config.toml
n_layer = 8
d_model = 384
n_head = 6
n_kv_head = 1
head_dim = 64
d_mlp = 1920
vocab_size = 8192
activation = "gelu"
norm = "layernorm"
norm_place = "pre"
norm_eps = 1e-05
positions = "rope"
rope_base = 500000.0
rope_fraction = 1.0
qk_norm = false
attn_scale = 0.125
bias = "none"
tie_embeddings = true
parallel_block = true
init = "trunc"
init_std_qkv = 0.0293
init_std_o = 0.00732
init_std_up = 0.0293
init_std_down = 0.00327
optimizer = "soap_variant"
lr = 0.00559
beta1 = 0.95
beta2 = 0.99
weight_decay = 0.073
lr_head = 0.00652
grad_clip = 1.0
warmup_steps = 200
schedule = "wsd"
decay_fraction = 0.802
decay_shape = "linear"
final_lr_fraction = 0.1
batch_tokens = 262144
seq_len = 1024
doc_mask = true
train_tokens = 759400000
steps = 2897
dataset = "wikipedia_en"
Each number is 128 + 24 x the weight over its row's rms, rounded and kept within 0 to 255. Layers, rows and columns count from 0. Numbers have three digits each. The size before them is the row's rms in percent of the matrix's.

# o: layer 5 attention output (transposed), 384x384, rms 0.175, rows 44-47,108-111,171-175,235-239,299-303,363-367, columns 192-383
# v: layer 5 attention value, 64x384, rms 0.222, rows 44-48, columns 192-383
o171 090:124145108122178137093134172157150103165116168114125161115139113110116156111118112116113135138152120115156142155122123110137165125092181089130114084157111095123132148096115147141123102125129131133152106121156132125115144117105132120155118152149130163100108108102150103101141118133108135165167094131101120112111155174096127115155146139147124154152170125183115149136152132088151075108126105113134123142130143112092072140099100113120131098107104149129177132141098138102124127128141142068122149125129095119164152083071081130148167144117130143154140134108167122118142112140088110156
o235 115:119096110097143147155107086138148169137178112129153164089132130095139107112143150145143146115133120096120112131096151101183121120147162112115176124117082111144116146137148112157139140123118145175149126168144143120146120129121152133146142146106132113109161164128151141131132121107159131144110120123182116080114160127113064105110139118131104117134093132096141121104120184147173161111136141149149133118095131146134121120129103134140131136118149126124094154125116128126122126142153122122119126119122135080102119148160149096148122084132121109107108114095111147122164124100095138143
o299 119:175114146105112104176133112134084166100150092154155101077080114170117109100145113122133101147105103143153119097133151133132086119184109172101143150140132123154166127119115097117126128168121089167094160121107093157145121131123133152120126126100105126100153131153104168140143151134150114144125206104174114114163095062203126115121110131153137071106130172103115103160148135120114126113132153128134135105122113146136127125148119145108111146149153130142078108097133143159143126155119055161165078119109112132097160158147148145159100119128115070131077134096122118104117115142172130104
o363 095:103130124158126123075135120129139123100093150119098099168146144143130139174118111132120142137135179124122146110138121134101165130101133111142102126141147166160129118150134132087114130102168137066128095093146134115104155118112116116120105119156133083171069133105137118117107124083106137101108124125100166164144107181129164147115116113122120100142121090141134124114110122111112116130104112113139115172157134124133137116140137137137171095159120099112168118147172126140117133087147154104107148180151160158178107132130138150081140138138106161157167141156146106123119152134133136124
v44 103:109137122142082118110151140127130130094146134127104122073156113182133073101146140151172141105120123102107141159110121169117135109161135105101147133091155131132148107150119126107160101150090148089152131141132140128144109101096136168184075137104141157129127128065141114122119089155086143148118074108126130095099095125206101100136152134174141147135093130170089092108141150139119147114160164151112131160114107094127128127141140138151104106150127099142138150137153147131150134127118118142142121118111184117097104148123102122164173141174114100136171131163107207126157120142111111118
o44 096:133136126120142093162150186086140151153127142144116164132140138136092165143115104109149095102128129151128146136146090146112101120149127159109115133159126138134108141145110129122128139116109119158106103133133124117154109116116157138073103132123143102096097131174136132116124076094148166124150132117126110089128117182104150140094203169119137184154130158172120123102094143171124110139164120146133169115118128134098142093098134145137102145167174133130126137123161108135082152121154103096145070134150107156104118101115124097126115116138128142103104117137133113190104140112121152132
o108 086:142108124128167152127163159116141163096135095168116136149159168127129151133131066144147125145158173156102184151119151141167130105127124136169124131184159104125106116106157136123122135139069111169093118100126159151125147156099168147122088165132136121130129162170118131108134145111102170086088146127170128107147093141118123143116150106106155135087141120145155118122081154121140094123155138127134148122102120164147123115104149170103083125126154123128151097100135109110100127110145097125144082134127089141109091090118096097114104127139151144092120085135131126124093149088092140118
o172 096:121155139114146141146173106121132120150104120129144114125165191149086142163133113126114135152106131135148156108147114139149096109141113158152102148165132149092156109121111121127121105141081088143112073106152136090130113174132115066093164152065107129129112126166156109135112064138149141123154160133134126087147147133123137103149117115132111124111139140121104126097104134133136147119165107175128126109113104152106148077102151133150119118184154117115104093062121117134119173121148142113110130116163154183135094103116136139140128142129149104100108114100119089116093150087114125137
o236 107:159143156119115169119132097117128121139116151091125105075141106110161126138143121110099134109102107106138130108103170105136137150114154115130130112100147156119138136100134122119106115130212123103149104119121125116116133119140096123156132124132110154144134111121088102140131141126121111161121140122123150119117158164129135097135092148175105087134107111096094136109142121107128163110114105130113093133142158126105111137164122085094156144101090132119117140144097149077151111166120157103127183123118165107150166126112126180151123154144108129137119138129143135048143106141155120105
o300 113:103082118144133115111103110129113110136148144140166132097100095163155103105110164111117134092115110107138091116147125119101130120069124112113165100081123146152153112127145130157121130128131179093159166144128107172126154102132084155124165083134115114133151100082137123135141156125141101155137106138124128174139124084132107111160078150152120104152129111094152111160178109109107114130089128105128112136109115138156122155147076132152160114090059109146123144165123111177149112129116112164134113154134138115147152179138123133122129090106099117147136171107128151136146117154137097146
o364 085:148123126113143148126149145157150159115147054152132141170137156093110169116125147133169144163158157148094124135104155119156124102135127151133128124144111101139094114166129115103139111175066105137057125121136143108120126140148172086133122167146164137136127163155104145152152132112132135079102099158146128141150106138125130143094131076091141127082134122157152125111118148091143075107155156110132133105149144133141153116102152140131095155148181156106156112103143122115132092109126112108136122143100085119142087115140100086119125114121157139147143103136129108152111135105059126104
v45 100:129144117144122064094180116104122112159132114116100114106119125096153157092127147119127120126123112104140160116123131155131126143109132123080149121176176141109116118152107165089103115120115092154137127073120167142135156124179098146125158116110116173135123124125124073114135122102115145140139124151160194166148133144160140107119133123115141129097146126150155160089091125096160114097147140136155161138135115163186141115159129088136125099117097113124113125108127112127167133131178150123135152091105130164140143104092123150144115112142110118162072147159142124136165139161136102138
o45 094:118138166136127120144160118113128125073101168110134134165141053078103128116099130130222156121140169174078145100106084132146121126103142157135118153116097120108094151084130094140135081154101129109074152107143093123118126112101122128094171163142119109132165139105123128159156114166085105140160094145103160141108139105187138136156090126102122122121162115111129128122132112136142145162107124129144143137153126111157114144137142114160097150125125120124109128109164085173154122157136121136127117127129110110139114128155143127136169111122137068125125162127133114122142116120104112137
o109 097:095129134114151134155121097139130122147117168161128125138175080110123124149108135120129130093139146120108154122116108147142098139130119156120083154102123142130126108105172072114189101130143135123086168076149140107106154121086113131146148139149129155128162159171194134104132087126136126149131136135097126130116090155190110092099138128139166134119193111112154131103158115150121149166132125120144133130151131110142117123100113077147121115137139100129127144129159100143094094098155116127119125125120167115140093136128162127140115143131130086127127168123116115139137106114152110123
o173 084:139183098125123122152095116152153124080121167113169082116164108116109147124131133114160140148152137126120139106096090142143136095144127133113129106097092130177124143115183118128154153162102129098102104127137123124124182127135102166109147134154103155129131164111141125155132076132104099156125095098113182131083116116105131127148094098118096106130144130137147181125136126131141087171108120109127130129137153147118104126127136132161087151120101119152118127124110142114148118129137093112111147115099097132155133115128104095135149127114134137104103136100147077094147078147110117172
o237 115:155114093103114141119106127097136177163142093119092134114128177123142153133125124134126142163107086087158088155141130117087164118108138117142152104128133141121131141140071164099136158138140109137164144193108129139135112144155111123174101079124135107146099090131085109124125127112129115108099179128129114136155151132094147136130127114131113138140055102127131102166138175100159080096120114133128131120104151138100179106145110139085110132150121135119163125133110136108125152153138144137140141146120117139140169125132116108120112135156135148122133080116100123096087156118120175104
o301 110:147132139128143117104138136143127126140135089126156121118086163142128068120157120114074130143121129118169134140134144095150155097158128095125132126163134113161108109156089137161063155094144130113166087160098104127150125151139146093114117129125112094100144114104080107111111172138155124112111148100168097122153155111097132143105169162160129132140114155140120093148091127123123111097153150133100098103119132134114112117124153169100157139113142147131136103144067151100127165160100130122139136105151141127146159120115113119117113127120105164105146113119164142154116119126131104107
o365 095:080103162139117125158127133124117128155107146146140158162128084123112130128115100137119119105169155146133139134139133129132098119137103155136091161103138155106142140141165107103154100109125135114115152076136147100157122116096119089138120160116129144139149171184194181123108107144128151130111132154111130111118079155219122107112158103114154126133152113078119159093143116130113175147147119143154120119157111127122116130101114082118130120170120119163117139079169102114104116110146131107113094120114137124096102112122151139159098149099147091119137170147127144142141126141140098131
v46 098:131155119143101104107115199133107131124103131135159142105140116137140155119109112130137099081146103188145132148129151131132102141121136130126099130087138137159114137082073127143151110127134145123147088091093142107171111132143113144104127134100168129125150140118136092119132129140139127123137127151134128129112092110130142119167144087138132114091137147124130094117140095127180141124123153160120103074090100129140145153103136132117157162133061146149157127100142142139127134095144154111131107137091147151114113153172114113161103183116106079129156130130118134123149103095183145103
o46 090:164131146122132169082103120158176103135138172103161124126152118120122143127154092117102127115111153171166141114092112102137154117116125158110126092139135087126157094111124109113110083145132100128135120133127123124148166155106112132136149116118115113130125084114058097144148134135112082155140108120159149152076127106123150114121145119109109120118149111136120130141079148133111122106140116142084109129152131127102109146147081132100143160128153106164160127081122170110134155166176111112175077122132121096120139148114123150098146126093135153136136109108122137132150068103135133184
o110 098:124128158175128142093152126146141103160141157087172122083125112115151156084147117115135111136089159168131127098145086100122164138114123150150123091131141112139204124134110113157143099113135130126152143128115086178152173126125133168159092132159126116089136150140132127166126111125102099108123137147156119093130111110110122120106151130088141096121125102114162107123121140139074113151124119198129148161116122180079132134116095180108146113100117109131121165101117120134121168159142128129129127113110156141110101167139147109153131132122114154143145113132120114136122111079096145167
o174 085:112112132155150145119120149092132114154108118122100150056133138142112093134148084114150108139150140121121151108110148155105143123116156139131108104133137071142159124103123100117118094099087105156107139101147131107119197149158165095145082123137117119112106137139114114125140148106120138108167114086123148094121116105131117139125151129130121142132147108145089166144130155118085099113144146123106136157174156128110148171114155108112143139115161137160136139116137153125098160138097135142185087132144104139125115167112106128134130112116099148126136135142171213088125052114118181132
o238 108:110151104121097137158141129148069100113127119180091134155119135128116100133128141130093162143126112104132101164146134143145095125124119115108141145087147155104069122090130125089137155155154137140122128108154159107155105136128137106106160111108143113166095122105134120090126114136159180130147130128117125143153124146138112138178133142125142128155116154113151150108147099127111152108119135074131104114092137092141137094156156087169111108155131177127135104141160143140092079136126140139132164134142148119153165102122132170126093068129120085098130158124126097096152164192101093097
o302 118:119088099073131123131110101129140132043113079141122138153139111142103126150101173152180161141142128091089119139126143151106102115158158098111134172121089169118073120161153165153139158100105140119126145157114128120066081098132166098131132126145109147165120123098166110142093129110135144125115142117091130140179142153127138115145122124147112127123129150122129141132150103132141127149125096078176134122125101123168140136121178124139119120129111118096112126130132137116161078115119118140117133099153130146133128106149108134123146162147156104129133114137110126119114178163140107087
o366 093:114137165158134130104143120137106131175158143082171105112133140086127131124174114125085093151074156154148157126167088109125161122134076144159112141154091110134176126132140119134125117146171086100142131105084115147171152133114111140118088140141134128107164167152095145164120120160152113116105121171160106107108117131109104111096107113110133154118096100115163100124123151136148115137148152201132135111130111169092168122127086171111126149140091079116129148127104083145140143110148120109100123121096120136083098126118142184146120134116139144140122119128117124172129116084130141174
v47 098:144136088098125144117097123149133103089062157152142178130087120075132100136146134156121083087146128095153144109107096109149131150130102135104118131137137129147114138172141090148141170137167190133175064114105133097081178099108145087077144161111090103142118095086128135141138147114147127086132099102105089180121071106138123117086118155122113145149125133141136105144115134126125078122140120151112109105104109145147102143128124184165131096126133127100161137127125139111135163139136148106144110130140093140108089162128112113112148128154123139100119121165119148148106155085133126121
o47 099:131114173134124131128137140150108145174179148101179107148178135144112171128136148133122128123134129081143107123134142156095114109146163144122136120079137160125118074125156121115150128121110135103141138153137131105149115092111122133140171156109116141138113127143127133135102130167144155120132100142132119113139145112084129123177120169109141111127098102091173104168126139144095087158110112134109126117092147103113114126147129105117117080139162157096153146062091089135096139114142144103144126120089129068112117138121128121133132122142089143120111129201118151136135143143121121110
o111 093:137114143162111192141133133142110164189109142106151113173169146138146112121108103136128153133156130092125152118104165131146102120127154135120136095085148166117153100152121090136130130101125192128162084105159131115136107140134120147167176154125103147180168116174136104127145124132126139117146125116153133135149106105121163131138117197097143105114118117109173165166123161121122097138115081136128130128131153167115118110116161147150160112101126120081112155098118129115107209158133144130155093113118143105148124123120112127148154125128139163121105129148089092150154128111156099116
o175 084:168128129141123156091168158102102102113152124119137085195160153154118123118116133141129092153147151108159136125143104169098121115161131116111127130126102139102126080105146130134114110126137125116102124138101105108143101116136124153133156121122144133152115170160154154130161114155140128144118099162152136142149111111104139119119126115080130125119082129145118091151143136158123125144141104170142141157098110144155082095154177154129148144164154124098096137104135127134145190155133112145151150140113127135099146136132111137130102138108126127064141117122139118138116127131138104117
o239 114:097107110106114090148129111124165094103143120132097127090087136147121110096119130127154125129104117140110115126169096117125156121139116104139127133172147121133130178120126168103141134113101114136127124111151117131092131126146140136100107104151162121091104134085119150138105121102084107143120112134091161118088156139143111110112118065175153132116095160148126116100110128102125167107153175137121140126144121111107117126133092098132129182153127120159108139150108115136160050094110112114128150136128156189123141090153141149150122140119093109149118158101142145104101107097116117151
o303 114:123124129074151089136090111104138108073136114166131148116116059111122139146141153108114140117114149153091128120126108133152159150121121118155139107135102107120122147116111157118110110156101062145124180135083171156133113150135108125105076104108109115095114129132102155120124126105166160129110164105125125141100145133136152137123171080135126149129180139103101112079150097145149161109142143140141133113135121126124154147105118130126085144086117131159111086192162139114135068104130123153100148173144115145120116132145154133124089127150154097186138089105143145123119131150104168124
o367 097:097103144136109154128141137113119159161111138117102129151148163116134104112114073139111134118182120133127139180106191103119094119133181143134131128091121151120126088170128109145113119133104162113148097124148110145135145128116120114171177126121109155127167117129141085098143122124123123131134133139142104110135093113106137154138109216108141118137147125123144176174111157095121088147130124098129126127148158169149111119105133106126116115098107088087147145108098116132091169165118129122132084098113103122156115111117073115142132145139121158099119152193094130161142128100158107125
v48 099:160149117101123095137128116103126144096132119143106071183106151129106162123071150113104134143157121125130161185129083143178140123142161086112102140153120120167159124138134116084136123141119154132078155197136121143139137168157145134119133121095121121133120141125142155126117169160125107133129186117054132141095104122132091122130143118133129144125125113116115085128111144181138101090185109167151130121119096168142142131135126121124147055099110120160105138117130148143134113178116146121123089134127113175139166127126120117132108137130124132125149103100172135126166127131107160135